{"n_layer": 16, "d_model": 256, "n_head": 4, "n_kv_head": 2, "head_dim": 64, "d_mlp": 320, "vocab_size": 8192, "activation": "swiglu", "norm": "layernorm", "norm_place": "pre", "norm_eps": 1e-05, "positions": "rope", "rope_base": 1820.0, "rope_fraction": 1.0, "qk_norm": false, "attn_scale": 0.125, "bias": "none", "tie_embeddings": true, "parallel_block": false, "init": "orth", "init_std_qkv": 0.0327, "init_std_o": 0.0406, "init_std_up": 0.0468, "init_std_down": 0.0468, "optimizer": "muon_variant", "lr": 0.00429, "lr_mult_qkv": 0.5, "lr_mult_up": 0.909, "beta1": 0.95, "lr_head": 0.00404, "grad_clip": 1.0, "warmup_steps": 200, "schedule": "wsd", "decay_fraction": 1.0, "decay_shape": "pow", "final_lr_fraction": 0.0, "batch_tokens": [16384, 32768, 49152], "seq_len": 1024, "doc_mask": true, "train_tokens": 333600000, "steps": 10799, "dataset": "wikipedia_en"}
Each number is 128 + 32 x the weight over its row's rms, rounded and kept within 0 to 255. Layers, rows and columns count from 0. Numbers have three digits each. The size before them is the row's rms in percent of the matrix's.

# layer 11 attention key, 128x256, rms 0.034, rows 54-108, columns 0-255
121:114129089143112159153132140135095109136172125075126143169170145115153160142083125128230079122151100187112105144102218127144133132153144207128124164087091112179119147140175193028144126109147124123143164120085103122133116134135101142084121100189164132146096187114151139107085123047108189131092145094126085136134123121129137114040144113123137175086118114120183133125174168153124103126109175133073078165142116143136121130141162127139173078110175150099111063160119090075113106123128148122151099171147105149152177092113208081107091131134170137106102124130147151141136121147153099182062090081150138114105135202077129106134151068095174105079142141138130099133111081152135133190137092096099114140118103082153165124141098151142070108105121080063145178124091135119101127096135185
123:134149155148141132101130131132060110144166114107074105095122101097093145133151130138123106086155104116093170156107125115182142127105161096109132126091148127157181162123128141165141112113080105121173162122156121143147139153109114103112151175174040174112162173166187141078095118114174119149132142168047175134128112087162126055092132179175178152133113101108171101124125154100131132171116158152177127139137181106133113099170123177119092101141146085135123111099088122087198128113174154168114105143128075107161075185180146157167174169128103091101142137120131155126106062056141123097181081136123142189143131119154092153074186136078080098167096109156152070113214102110099088115142113058065149087135131110099104095120129146170186174106093130137138149110107169132105090210145104
124:087119120091085089095125114143103117138158133150098193112130128127169100139152139132105088124172139128065167129079170148139144119149128126105110141145139107111095095134154118162142131147139152109115081191118138115156085146148152083139157182158070189096134130160163065147150114111074096160154143074220048125085189176158094108127133106126115101106125087121080124107096117089143158137182157084130161138116110136125161122136107120106122178140078154065186051163083149145076073103173122115087093130074129160116104175154191167114083102108146066154132156145136109173157108164124145123137086093150157151129213147125201117156109122095110167138127133131167133156124105119159017165113145182167105115123111115123162168111159168226118077153114138133107132137088099142137086102120144
115:154126116164209167099133132114084114169125092105116113133073147137083109152131132131114081155109172137155143121125095090125162132199122185122116160108089166133134148106140062174150173145202127111113104100128079101174139202137137088134149112119156090160126110106164123128122122156141104165106093106209138078086157145165165166132089141137111131056141182109162086137140160156161172181168094132181147152105140179125176136151142153168170072140130088132104113132113132138141065121141149067173095141112095153134177202113140134090121141152098166181120102166128145149133108084219102121110172182159118108176112152096154198142182166151173143094117157175132147122081099134121110098153176087116079106172101141095115154074137088162156072129096084113130170080146183110130134076100126
120:121176078110102090134105089122109126110089075072157075161155162161068175172133152140196110128132151153162124141072144124114075132116138124192160127179101126080181109115095116128072103091115135168138153129082153125119143126082105150146151112095141119212130155056123150096101107123129093112118072071133123086155116147149132134139132110183158135143144120091166155134143146140210092153109172135185108112127102117095194155100087131153137099135159103178144099122220118105119135125160079095149154134161094123164119100126190137072121145118144100144087187139089121082140160089136174097103158129129168109152183163134179118091083104150182091180161116192158060076140095089138106158112130065157126125198140097133081079122188115095115131116108128102115097085128091096171104154098109
110:130121142135160124148131140154114135053166126125095193112130078118162157129145132175209105142144133100126172091157141129130065113169133124169110115155100087148121094184140022134092132148088155113169138094156108128186183129101145148108137072080152111141193100055180081132178171111096099099081107085081139097109077112142094157151134116151145129097078082154118136158156103115106109113136056149098141125180074162166114152157127094117188110136150079118091102119119130168146052090170144088129134116222160150135156155147082137151193099091114103155140093188155136162164153084129113133140128123132087098147107100081101128111123183160116129118121109132097106185149127116091152156174143130109127132122093062070124134116113203131174090102087089163123114136141111134104109157193096
117:124111137106111095109170117136103163157087124127136135151157099163081184125150122221154150134160120107165135172153114191151148125117094083150156109144119108165105076109214176097110109132136102196107106155134123142104190105110091116123137075137144134105086106156168036152109149167183135127170109058108114104105143132093159181085121191102106142155123176144103115100114104132039156142127147130098095120125122152159112169117143101119085129135148167125117111169092117130143122077171159181122084164151141145128112125159151145140137102072073177151075131098118135109100159148126154067139116170144151151105143111124124110149122122133077156090159219077081066115113164107104122148097096120167052186132118137047109080158134153168171163157209090180146087068132157131150128107125106
123:097095108119199148145095131112152177135206096140116133175066121096110163118104090117173159128123146151138106133181145112141161151125166080090073119096142163122099077130106147096083127164116073150164155158141112108188075173135113177124119108155113144122156076115124081165124122086204101109126104103133087169173113101141166115126185136053120150174197148133084082107097179133184161136170124245111141118108072145107097100081151109136171111170105161108134098191118119109139153113153107148128145148127114100138121103148167063165089170143127129116111156146116154119140094090130111089133162109131113148161116081119154133118116092146123171106097096163043041150161113118093182127115078118154143120095163090100157104103110150124146149193177176084161154168129127155057123114100107
119:204128188149109069086066143137172101115093149092089127140163128087124107135140139102102124125113108173149163170144115108203173121114124172091153164102067081150104114123093145099172105137130112086131097107145075083127141123129129153153117145099131079136136132121142099072143127093095049146104082121132075121079089170154132108132182140126101166105129141155090110133140137119135142046114115130091096162109135098149089119122090100097113203125097134125127099104092133100139090153179220088208144195158136093133133117075106153094152094108103155208116148093159078167146151173052157177064107151154117149127131147169148187101077148107108127098154142169115142135156148093140077089113119135201117140068124178145163139155187098119128173112080088080132154143105144130110108085137143
122:114128126144126138135134163204125178141083102126189148158153129102171137128153079080111102096134160109114208153161119123113085171164126124142123159145102135079169161114113150155186157108091144092091163183179166187128166086114089147043138186174148155174118092142144100103148167154156127154161169144126075137168145116119162131147127161127091102176125157132140149125096118142194147129094087164153125175092146118122184127136120098125138146138158083124112155069135161136124104160189157129085081154156077080103166199089079198140190094123100049111088149086151149175132149136118082124071116132094140159067130171099108082122106068127116098093158108133109105095155147134092201118120134113103191083135152162124141169048111149087139109142103162148096108115127100119125155177126158
073:134127158155131102203074134116068148159105108094173159112113080152122100114088110041060050112157094152162159146084105154137079139153148177119128146135115119095107126092167124101090068069120126121102089162126148074109099131118117097126164110079105109132100116085123105163147113110101115116099094094095153117112158156077147135139111127136162087191067148148101158127197120074144166112103121157132109128081074115149125185153105112135159091149107136125157083153099153111147141113108131113161120103101111146095157159208132122107121076131147134074111105162120083160123217125145172069179141155151138132102175069080177141155128173134097108154106132142096084131177163121135078180128128072099104153094154203141120103103145068093072128169146146149119181153051170144167150134134181
092:133066070092112135116128120119111209148117075065137151124102078126157053106101101113176171133137127116108143163086133121087089100070103072132146130127135094119127175150152107108131159096144129131097097120122107135086090139136119111164174207157174132089156137170130158146123125131166169186125111108149138098134129053114109146127148110125137099079184136124214147149163132119198208107180142116094137099144135177194060178137156103115153166124228120094162127145113101130091122131174098139106153128180109136133120093119103098167111092120131109118133132122171118146167130161126119156040120149119118112127087158099114125117130163148161148126113092091137156093122189133193128108177155097094143117117115111125115143161041107107120071130089165146170097174101164189074075090119192
084:137100133106174090134125125094147173158122098120151108124165148094094148224142127114177056122124125118110086130078145094092081129121087093152136044159061141114119146176135154119155141108130125140104164072077139143136115169109167168178098179114118149117135144132153087080159194133157148134147138090189139105122100118134175117158136132171125170149150155119159120100086093110156163082161150124117178112177190075157086139135153140133110169158137125168157171147104079101201119165166184153130106131138133162112204108150148115165097109089151123091141153081065130154129054157125113101100127096105055113142068090177119122124142165129225116125099084126162144081165106125077123103071065137069117114132115183160063163162081131139131091150084151128141103130105162147119123126112123
084:120110124101106154217157144113129103120143106159096152105082154163112158117198093145074132077106159099130080084130124150128151140147141106140113083108121132122126170097122083100113054155101062072155086157104107095115162165219106152107084062122061132147111145140113106116120106121084102143196136148090132166203128173157181165121144148121188131137119182106113088134076117116116112144083094147204147167087116112093204036179189097169117119132121056128135109051150133146146140177133114156168111151075111132125114217175148170095117139096105089130130110137149168178153139110135101132134177104109158130094120119159146110146105100137075098102101096110127132118113080157154154141131137108130100174140097128153126158137159112105180139078119068080151147112113100089119150124126093
071:112108180141180159125098173118072140155136120156165140121161140167128162124110125147060131146105158135125101183152072124045163149091176084153117103138140131169174148161195131174155132110114126145142085135162141115134182093171143108094103132141132109029092156111149084087143196163159124156233127141155144093135168120132141202169110105134145169118079114144103139169125139112194121028113149161118131115183128110069110098165110124161122140068119087125121122128138114160146144149127070071152095119123112126135184113114139115122129119151111166065145093158140186154057115139120083131170121147150110164172166105152108161139132134111094146145110113145115200147122133120114147104161075141171101118167141116100173155178119167172067123096129169138092117140145184109113083185151053
085:162196120159054122115114140137081103117166162211151123140151111139115143068125144102125120098103109144145128087123125163169172133130123111167119079118131080125130128134156118071117137192109074152164100177159044139111121125128127140056121088123146112105101178124149135071153110108127133149146112151071113155191097206124125091111099190090115157143107113167103172134177105102151104090119128197112062178111082159093166070093105123142050156131152159090120133088149173099105185181080105173129083099138137153126140198127092191119093108171133121157149088154132121137096114114157158103122175145101154155114098137133146120140154165125157089144173110156131177083128113143167143161180097119158118183162179159128179088123125191136078120114135100106083153170093148125109121042134117
078:171109142128118157093150101164151164064113116076114172116165097161087198099092116086110093074118032151073090085148101113083125087154141156099132086063144191156093130149160155146119138110155137134040164115140151110141195128122107122114128084151119124095129110177171180113080149129110174125069147154105092068132139097117110100139102140210169155085147140141091111100144153153106152059126089172118088119138143130101119137102103190123117128118060177129112098146140163079117133120104175116137173091135149093140156120139156099113094188135172125106111111174078102147213121131119171109110088162112086150128122099127132125108189128138148121190143157152154113099132157170138124163058129115122164144102076125163109121121070119094159144202123112162139069173147161121178150126142185
084:118109170098100145176172091132138180106152167089149164108122153114149144077147115170131112144107105103122125113103104127124132112085116052115090178121128086143119075161128118132095153148131168101089104136087135133101131072132111130136117157134092098118119133147156159141153203107103120143141148109182164165135129071171134128128137102090184103051117159064094155148113131106118104157124157063153120110100110148164121095180155126105103100123154086067162153158091126159125128204133134122094137168105160105107043139096068063140098124139152101146124185139087172144138183136151173129137145116184163090093139111137136113152158092111209126145152119157192102196192132098128144138088076134132101114174138115106111140161048130134133145143107184165127073139052037209132112161157064
077:121137188092149106171157104125165135104116118131213122135189117120129171148136150086103124180106110065180089086138127089181115125166068196134092131142179168099103098117117115089095143100122094071101181148129104126131163139109101120135155089100145130167158118067121096151131132199139137139147122152107107152166078204161086133159081112100146146118069156112077142066081084140147169165179143141112104185101120114136115101104007143168113118125134154164103107172144186147092157173141128128192160156083115111166089135131093127105150210148110169141149083135106085144087131094151143090106176105114158129119164144141156121208192136092148114129105094155147186141169118118133147149094165162095125127145154092123164078096180174140093163107159121105118167161130127137127173118131137
082:162096066121128145136080121120153176152131117076133082133113161159137117103137147108116164132140163105142080138139142105126117194198182124116130115103150079130117130136112053124111096125135073095121128083152076118115128125123162128137106201099111122134127106182178179121103132120130068142154152108097146211121105143108092126073145039147125100185077089068151164150122117105140125083084079113254115126165141115094170128146168140135144100124091152147112138161136119165107103079187076130056126159112138160121131146096125127163154181112127135126152134172147095105161105154163163169140134110177125106112174190118135060116175117166173168133137132127147080177117087068118159139106173091146141135138075162088126163141190157098107187087081143097148196123126104163166161112156111
085:053162119118133095146151167155157087094106150130093160109139140137162156114035062115090110114077081125134156130065117082121149119135113169146112103165132176159061091150124118108126113180181101168153086129125124136159124157104132147125140081117124139136152102097128127101072113077086127155152157118110175105135126137059157166162093166201221141129119100179056149126127093110147165143093105140174140147171116145121178115096113126162130065124114182127161102104148170096106104126109068107160115143154129089131079121157097115112090107115130166125114104163039127166138169152175106119138124130131130151088085167180087122148144186158216145073177150160182138085158111155150132086095092160149096129129161131109090116117132118162137168171202072154071095154150124161176099144114127
087:130104178122118112207111103094149074176110099151169102123146140138105165105136160167131038148130125123166125137134095176227134135200147173115077125107119093091112094070141121134131171147068110072094124192140195087124100168194138158122156091152150147101108139154106093153099107111089097158146072156103110143135187157078109091082070148084100130135088172126167107137128096130154134182157133118119149121112106117137159120128087163108055136112149149148161143129092115166114133142147118185166086156117150173177087175129103131114095132151104161162173174091151160164109135123098099106162127172141116142110124054121184132104123120106166086084112079103151168100158104119164172170151111184177124180133173112115161119097135159096166139149123142091132160086110074084131128170113047
089:066133087130120171145188069107152114144109077145144139102178153049148184157175109167112139135064103140133173141162137132153138157124168200079114096115137148137145149087139131128194087158084110133189067154130147132143165150146138154100084070145158153133177109115155102056097132144110138137113140132070093135133138115111128161080138126139135120114082129091113146142116050115130129151122180191128149132134096144036167123128126078191099117128119128154106143089148201131173164143160065084155118046107119198156106142127127122072153126124089118134113106137060117109116122121115152107177112128115097184068116119134090144131115139134102097063181085143103140107120106081167158143155143127167145149148163185111168138180102116176106148078072127097131171138124112166172199143084106
089:169144176163108156171142117163174082091120141152095180154112120123122156148129144137132125129142136160119155053150129154116139158198140062085144149141139154122151110111095143110064100093111110162060090158097105092173155107143083154090111118138083173143148148129146097136071164062167085049076097206074151124152083097074157176133077140098128104149088114131138103145124143163117164056109150126149090111106155079105206098072110145097149114114141082167132107110105168070173107052102166099152118122121119126147072089113170117185154160140185159103128145102099120107097134141160118119142096154119140085130144110099113144151133069149155063094062176103128127120165115186093112079091112120097109124130147144116158077145123121103105187178101112138123164193110174091147095168124119
090:139129115125212144106108134181116160109160134081089081151117064176124156076129135183137134187128116098116102087164211133073090074078130156146122142171080131137143108212117122120182125159185160146080161148107085153114118124113094157136116200150098114128081131142132174149121143146162101129073153117185128109114147054123163135151131100166146153127146138152194138191133141145087154129097121128139121059154183123177087155082101125093171122160095142115127137114143116075119106151109111160067140122154160098143124105083217157167105103108113131124112084091124117125142092120135126179117064132069147094104128111109095137108140156138120156139176114138078061159122135151079101123099087105098110081079078155146129159167101093179046125153114121154103085114165151123108138101176196
081:122127106126131101099124081052123138123101089092153110107111127152098150103049160102152171159112051135127135148112118097139094147126092134191151074163079147149161099171138135112166145086167175107121149127138191144102125144093134082187106132148102100171134128123169114128141139148100154123118113115130140125160042177106122093105141152183075103184150155127115121073099095159085159088069105100134066123123145165187126146126084222098083158100122078092182103132092124087079060118136055143148065126150150071144135182130133120044107112106164093182108083142089133107100178136147116062127138079134139176144136110089061133085134197141179130148119088149149089091143122144111106094161119161178121087106132130101136133141128114101130080139107120148088168087109167139136143106123092
085:137128098083133137087136121129153178129051083117180095104127069141115103112077124152154196118140148137112109150130106092163091117061139028169062124108127085113161224143094102165085117147172121149174155164146135078151100150115155112129090136158187107155085138175104125152126114116139124102098120128080124081160090057176106127077161150105115113159138181098162152126135104111153123100126148129175073063136127187092129130178160179145142108135175088137127136105177124117175140115146148135148193073181111144079109122144085187106150195135121089187125094085129088120105149123145121128106119114205131135087181103109114141146070089133117133185129146111114134200122113151127135104169147128120150124138089081153136078150069084100136184124110121075149108121159138132094089124129187
086:113185156109094096086141134137107113137085088103134137137086112121151191178145089098106143113128113167129141043123181102155139148122178113128080059110092170174119157102183167133122125142132102122121085151129151137153109076150084092072109071185109130127137089112149136172122122120178096104088154157112102153099092160170206139193128176154092131122135150097155132107118123101138137115180097189124121077091104143077138099151067165152115138138096134168119105130126181150125171116110152130101145144125116124113135107218121176085131114114111099114146142113159139102184063074179170193128097142130192188083151094104089137137109072130135115118136107114109084181105140147159081103130165121130162170076034123088124093147106102168162176182123140062145102150123089166118141184089157
100:120129181180098087132173140123150109133080117125163137130152107104136129052139101183080117148111150128179172107158128109098099131197167176110099129151119124168137121110109156121080155106108139127111081195129147096102128144161100120104093094204142132158087117140091092139055119107118120101153136200069130110118143184177128093141101090130124088153119112207134080109161151151078123129104231133150139153117185094156101156086099122116119079120114085135116085158110177053069113134123134182102103098088095181065077112172168190086201198152128139131126134128155125077040098169097123110156097121157142164123133103122159117111138138127109115114087120117168183116171123089044141123102154147149113152148148112131095110184179140114118134143175134115125137156143104140160136128096166
089:133109120159124145150144108080135078131141094136149113090123106132098139027105114126139067140114156130165114165142121101144147201151154135019108132155129143148136138061137159092136160144090157149202108114144119084101078121120112154099117125161128140189093071127107139101139175113112098157128108116150163124183151104091067110135126095126167137135144041175173119072088115098125177130192155091136121098136099087142160124144108137151092131129170131092096071149059154117166149122104079137170160164086118144136074098158139143185139146150124149146115121165144134080088177156149116110130131132130049089125114097146236119130112096073179163122097123105160192122161155139087188166099110161172120115153136205133123115127189139149154154136083121102126126094162104148096144157191167
090:088118092151083138142128075070173130134137129132143140153169178124141109081145092187081129157148110127164145074153129144177157138172126140143148164116183162117145130126128129194076171127076161107105099108142153115101168114162176108132063094072165126131130207133130127083131190185102144141149106185093152095114157158091149100121115092119089120158142107149099103086059145161089078134131152062190131125107102089184143113079122118127091143126144107093126113147119124116123151167166118114123104151129065155160168172146129121111167139181111134115130145170111153111117138092153112059128179144166137162170097074130124111115087114138153090129096110081186154105133153039081171112155157116147108094157212061164124145108182141132113122089123104117139136111172128103188166176084028
080:091128074158176112128122175175106196199160095128151107101146103064123052095121166098101128155112097125098100183146093093085094143141177101121130130142152117124164122138165140097136118138135095130128133144118157120173168149154138151109184213141142129104134134055121163145192140151101112145124115149108127164149135154148127122083162073144111136103171088074165115144099157113136132116124141108111130095141166200217113146143155161017187119186175113111118077145094124115093105159125134146156141141128144148208154160104164096166073133185133128129179147124113136106120102180113166125113027115188144125130148162198102125107145102160100115174130138091138149108118102106152118123126145106106143086113198135114129115158080151072095134121087161115147164157159120054139101197121168
094:179100141094133123167145180112153043137086176138110131068102181133143150129129184080085158117173123130099124160116144120091118113109123064137144075167117110130145104086132144075158084122109111111147150127093112117115112114068141093238171174128115155169098111097103134126157081142082086171078101071172097210134133113117153144100148142136167145166127122113152148118075162074149163162146051102125133066149172140133113143118113175163145145105125106065131116126072136157096099136133116137135120134135198079120151113085105118116149133101067118103144175115100127103218108138173106096169119091090108151116128113106126149093139211116106175168178152108074103061134113155152126138116122113151120092137072134144129129144098098108180133123077145161073142148031140149091154130166126
097:091105152197193134188117133100144138154078113098109103116151203132135113138136116130121122130139087103168147182097113148134141129150079150074101098179111153148077132123122070114104172129106138149123109127089149158053099122159145144097092112110112127107153111142112144180163131131109097166191123081129148084117153068101098151132146168197130074135122114152063154127145107191061150168077144096090180178112087125099088177070166099078116122135173168127178144100185114145099139128104080114187131188136103181132114085173148160143087182159135121139137154154175109123138165109158124112131104127158117108129107150151190140107148179117185117114075176101112131152099118100116110130166129138147197110134164081126171192174095151098159071145117122114143159045082136113199116087094101
099:144193119173093084117116145125091146155166080095155139180159086155075134074070132087157126153133139162083107109141162146087155101090142089150100071122155102172117123182129074115122075136139138102167104101128148163161111083144099129103123144143124104096166148196123112131073104125120137086127168113182113102069134098105093138177133153145112101134139159043177130123115090140100126149154154143125114138148133169146142210122075118156231120151127197140115110113133114129130140152143066123100134129145168066120079151157166153132108081097146138182148122144089087166117137151213099157049124158105106141165133144155075158149135164123186132098154113171104080116131089152150067140144091185120121125143081133105121093134060060130169104131121093113150125152121053151123147109164207
098:128159137116173153033164090104117129142179115137162117108138113103102200162100124067049102143118071108104094158079177111139132107106124067191164117041140178142123131166111070104124126161113088138171117167118120106109131224177114112134110116125098131093096060121106157168113117083162158087098112139096158129137109194182193112123120087191110058140155144151125145124165116109139152123135158159144120158100154138137138128141097139115113092080088102099170162111134155060122127094120153131155181105144190156115070108162183092149175103125167139139133149061140078121097107166119180127149125111166176112092150108087131145141109179125176141114156170163112103136112097103116098160126153095150139154112048193128126100089119133121090134172166080124099126165137114148119075078147131
106:142079167167164129086166139096147154078138137128159140131075112119149113113077103078160097179136127149184116133113053090112158199149071167148169071160127163103091115119158144120138114086115100092144152093075113116113111117103132052131141151116094084118127116124163150127159057095143122189167126123124165107082125160155107089140157044101144076104151068120085168074105134166094164197113098130091148138195191107186084139114122149116128098121139166164086143145189115128039153112124142129118073175077092044129137107065146091131168159122144127092118135158117079111070067092139144136147122116141147137152090136091122126124176157149167118115094068151118117147170127131110179162112113108132137128110167139162065162132167097178165117151115124142162136113161151159126130147127067
085:126122118083188166121224084142138073134090167188134152141103137118164103121119156125125110083136123148151097148120104081129135150137158094103115161145133139174171158082135093101073178143092156128098148154117130094114149079140116108133129077116107163160107128109143040136159133171141157093220106148097117142156190115079127150092074086093111144140096076117149129180164127163099167123116091142123145177147119113167102077120141147100078127115135048112152137123102072116125110185136067174146115164149124116121123094128104154147132124159102148136097094165135115132145148066151123102119124127143077157175059125146122105110121088135172098145096160050166186141101151067114173138170091143117163131145207096179083117160188143093129180120172098112081166054092103109198150116119107
093:102113125157078142163118118084146133117101083146174108120151120171180181105137129129135114157124129165136181129167063140141072133129193150089064124098142114117112108114133157232141159094130147149118124130094119157099091128171116090144150116099083101130083105143152120166174212193130085163136132126186171162104113166181151062129165118128063104132136095124127120165130147188081171124111095099168141104117142116185084111170151122116034114090131090097186170153052108131094139129139133186103147101122130181147130162114058120097155169144083095112125172112169140079157082140144123127152182128148129068198136122116087158117115127167119095142109100120141170144154113136109139122101147142102089163101120120150136138097200140103112154121087116151070178126087172166129104042122092
106:170104093183074099156128152078151099139131113146184157170089171115119183084120156087149103058142111122151134179075117116109136148140098101094090031188126132120103095115174112125106079083090125102139096162144147164174140147111175101149143125130137098133129185110098120114199097117097097152156067124121086172126128148127057103063135118148128127076122121115153117080097142127096091156128068104125076145158127154196126158124109165129106084139169140164187148132104116173068148144074116126179099125170137066130135147127194145101128122140112086121112138167133117132146121058142162148173095094107120163134033127160183098125147138125114143142088073081104105068134132152142157190125121135167130071107128156075156157113108185112186139136128148146131143142142141114139175078172051
099:163136053141073080142151148152123114128105131081088188092052105118150121088130151099140154107152107149130121185091178135129116112058111131151151104112146109071133185134170150109145109135166142133158153175128141136197142086107128090077161162131170144139126133159145165172040111133163111143067105126145156160099099097135120153114099174147181185108160134144135141157104098166168128138090134131163166083121133138091129182110100173125190130089114058059214103123109073118126140104135147133064113107122161125085073150182132165166108072119110085169143137194115153196144125121079107144120076128088101114109112125103115129147159112092132170100127154120062130183125107126159092111100209138126110164135076155080139134128080129170164100108122176070138087163099124159085125090120142
110:093121144133107133169089129061089098078094135138096089196192137102163163143156124161135156134146125146172143103113130131122115167185127193121166121124116138054147137084106153148109189108098132159074118112133190152147160074145106094130122092098164133168102133138096116060157125161103134192149100132059163138098138153102144101128118113084223118145144089172093139045115143150106201136125091055144124077139149105134104119092119160112099133107130117073142089101110119162125105082101091091107070053121152132070084113151115075064176169113105143074116185157100139127107171098180145140122150173092153124124092139126146085125130143143085090134128143085190083156145151075130159135103133079117123138154151108183097110133151131161188079139140130098141081114142180119139170139120076
096:071205112114102097130097153096108135148140103098040137072137113124079189116144102146139107119144141098162140121098092120098089088093105115104133155152192137150153136109149086115121120174137105117122127197102082099104125134175094129134116143161097119180122155119062200170164087123104141165106159090144102143210190142155118121071150171127107117096112142166198159065063127119145120163168079157138109136162128169106165085126119128154077141124125134089131086160084180121100145141097158198153163104119077159125063123174191127133149120088108086139089118118133112110130122158132190122181129108102129086093076137165149122153090083099102151127174100102096141103129153103100090160113114179130127139112068142088158074143163118071184119178191174086124116133121082143104131066159130
098:138099085120114203175101139075121170152071110148134106102097135165168117079154113125206125123101106115180086135163111205165112193078085194111138115133160099166138124064166071121140087166108143125085116135100144105151068173102149149161129121077121062153101139105108140127177120097126180157125127106149147090177167139106059126100139091069097159098137134120129117096095138146188134134122126101086126091094171074153127124088163073118055163141084168125169084149141073205053152163121124130190148160129085162097137179131088112115130129106112071144069177141139119140194136161133191107171124165127119123128127131117129108156111112059125097135111155108163177113125107165092104162154110108128121136090105125098169150095149156125126114141100187169116134095064123122133137176137117
102:139091079140084136137163084082184176150061155124183143124143166071187138096127139136139142110151101130144144094174137162179160140195157156080145103134087109098068103056115125126142121112088198099136080177135076103119161124112149090181162137122082137191171127132111071140187119113118154109192123122158105118181159110137155102153097126093091129128147072148080170132126144146149130144131111125069136163117176148112134158110129143096042107128097132163128154123126119155092139099143164078162110183081119146127140051127122109095179096178082096126089096142161124066109173025154059156134110131118124097126132089095124091132127122151095085197129139120117104108144150128126168161137186109168120143157179079134117154099133119157065177151134142134119128117175097169151180125114088
096:118141149083164184167122067132142148090112121127112138129149113100122092115144122141106068155119144155141097037109132165114087141173133146122103163042156113159155079096079118108122137164104155125087115046136185076143157138097139169109082095079096091144082102136165133132185179099163130126143123143176125147128149133136185109157095111152112064186143138119129151140165201185146161182133146102110160089091145062175164090115175102147132169130148162146133131126140109090110037190128162136078102160125077144119162153128118150129140153134220136145119108115146132138082154157139140081108145160150150149162147108145113091130123133158120129089067128170162151179210136141100091130130158118099117110068082086183127114084166084151071133117079157088121155075140152130184111151105112
112:130143143085163094130162131125163115143119132165152161133072192150156165104100129130103131107132101160127171211123142133143181122135105130067167086195084089134095130190173134132148118128113177110121124227081106157169134120105160078129125134128129110141106137107119148130178135170103103149212144162114135122085166147124099075052096152122094166068142127099146104080101102097115146173109083146112167082170083148081141112129076201134143123088153155126144122130108129166061167139108120124167103158101161129171129105098203100149138137043155161109137094153147146119157105116095103086102144093182113094100086139143159116058130151095173106153105174097110098062134078121169144137120121146152112134121083109101199141201109108078173134181152113143150153145081132127118181151174116
099:118134127074197153083092079077100115109151105145040084096146068133100171184111150141134109140126135156114134142170151078130077154113147152149144211101101088099144116138136128101102134114147130115151156147165145162092195079135140116145101131195078129141147148129141141136084107105164127130105101149090124119103111096120098118116132148107140145146150122053082136164173151147113137037073185130132137097121108128135123145122102153097165088154091150148149107087138132123152137151141145112152198185134120139139183121060140166151120141158092125123149138162169108153107109092081100122119155081148153206123184131089113185126131119158185088111164174180117062174178115169173140057133148111103214145134122116106086150076160126202101200133116101080165092136145126065118136160151153
108:095155131110115082134155132124145152131147128120150102125171083181112110117146193074132177098110104132209139162089078131123102128123139153188133097078151106142156069145104091090125115134145061089071088118196133139120122151109089093166126062103116121170119149084210128145127099192138117160145153109120091124156119120143145111172119077134222142142133031124155081147095127099135121138093132114101165089158143163162155112125070158078145165120129178155144112140149125115090167142086117111144098170151133105070158130143196060097121112122140131122152117108110112091108126129106121178075148109094163164111206165094104159148127106111203082107097121121130120170076129110115079144124124075191129166171160118111055163142119122168164193089146111088131129136140086110149178125082176
114:117112157109113144142135108166171138182168137117103129128117122141132097099132153140158149107149169159091134095113144091134166158082150128101180144153184188121140144166128202105100106144147158195121134134154117116156184101114042136149124100106139088114132101134132131142066075117193168118075204135141156148128101105100106159093087116142157192145105181064135116203106128128147117096106150154113110112121097156120172082186159109123145072161088146177113119113110148131195079125083149077064139127101114059105077099121145071142106123122140122087165101097126102142180113210091149139108137115098122103103212139112128111083129083212064139112196156176132139169101085152117102116157126136064107114126068146109143147164088120128134141116136123148069094156159155155101075114072135
112:143109139128104139160070115103125078117127119104136097124153130079064122129070101151194083155069194133116139098103093132132133155124139145109115153182140095072073126111123106154216090101099132098139201066135082084089130101125174143158101114098114108106162139165090137136142174108149147148163135077114167118144100155102150160103184134096136151127181100122091136119139123151135116181099152073163110130127161106144106160174187095125111100163186142136132079138099110166067170123151061148138098178154069207100124131108073129081138147117093115116116147169155122132125123090160125096171117142187067135191097120166124128166162160044144107175075149132171156080141168064103152141140116097160159081161135092164123141120171133134139114092116128081103147043140114141165124102183099
109:169094102141121150132188149052150163121088163162073137141161132153157105096134070113172154136104148189174088093137105171152191075176158128109166072133136102183121114140122088127171122109178133120138109076097078121239103119082119163136106087147100126115082136165169109112194084094107128135149086121155165095154142109156125098188064107130133136107152118157099136121082147100137162203165077130142161137127109150148082145143147141145087180121148137082163098197096111146116164156126142121164163129135131123138182024189106127107144123132169100154058120168097129115142133101151096136134135095139110107105133106155135083180113171116090091196075112120147111126152137137098123132167102070119099148159132046143139127096109123162115142137118151129127140140060106182085154166081157
105:088148206148149123077108127111079159126113145113139174108115132119120140102147157074124128179168085124168146209105123114157164121130113175165150107076141105085175165132180156158217109091149099170135119109138139176148119104108170109158142138129090084133093139151036103139159153065136164186150132094118173146191100153163133136141100150133107130079147132205146140120116084175106157149120132055112154075131142119157106108113146095132104136094089144093090125074128139140176074137100149161141136124124119154190150102087143096066156124078093126086165168077155101106085106114122121137129096155104127098060098142150063127127089144152140120210157161179134111177124109115063124150062154125154131146128112097063112114143127132155129095154119143124104130092138172075079154078048111
101:234161107093128141131145149112118090158130129094158131101062093125125119120134110218156157129227080067118105120178139110120155128138075129117079174129133128206137151111078121170135131155180107131104118081112194117098124105116134119115107125089100137110201197134116118130065139107135161174096143073097089140063151081149113081129141175112152130122148121078105149148136178128144114138153103186156140130148074128124172186104137145126115152112097129120124109112126125176136185187125139118171144122211124136163189155156147148130107128125185057120148152123144135118084117133114159121141060143124062113108120108103180139109132097087195157145162102160128072097125167129156097159133135155131094189113171124138084085148113120174127078166157141163102127101170082178075151094118150
107:130117151102063105146111134131128154171142122119062095136089132186186145089143144170096119133167098170062178183099101060117142081117090129123165104107173150109150077195110111105134090164155131167184155088149111168143129184134108163098123118106138159088118136077144146181125108106172089155144162078117116115119146067134122141130131151181092154183070160119155135146126104090160109100149135132147082091187159145070156105161172108077186132118141151117180178155157081095197093149128118121109142165108186125140110157116156173117107094101130094109120159083077133116159092072170112154149070126093114123140112105127089137139144102133048131155149123152103168083101148067156112152135125146142161146096171172158161097167121131081155089180177135150104065215094071140120148136117100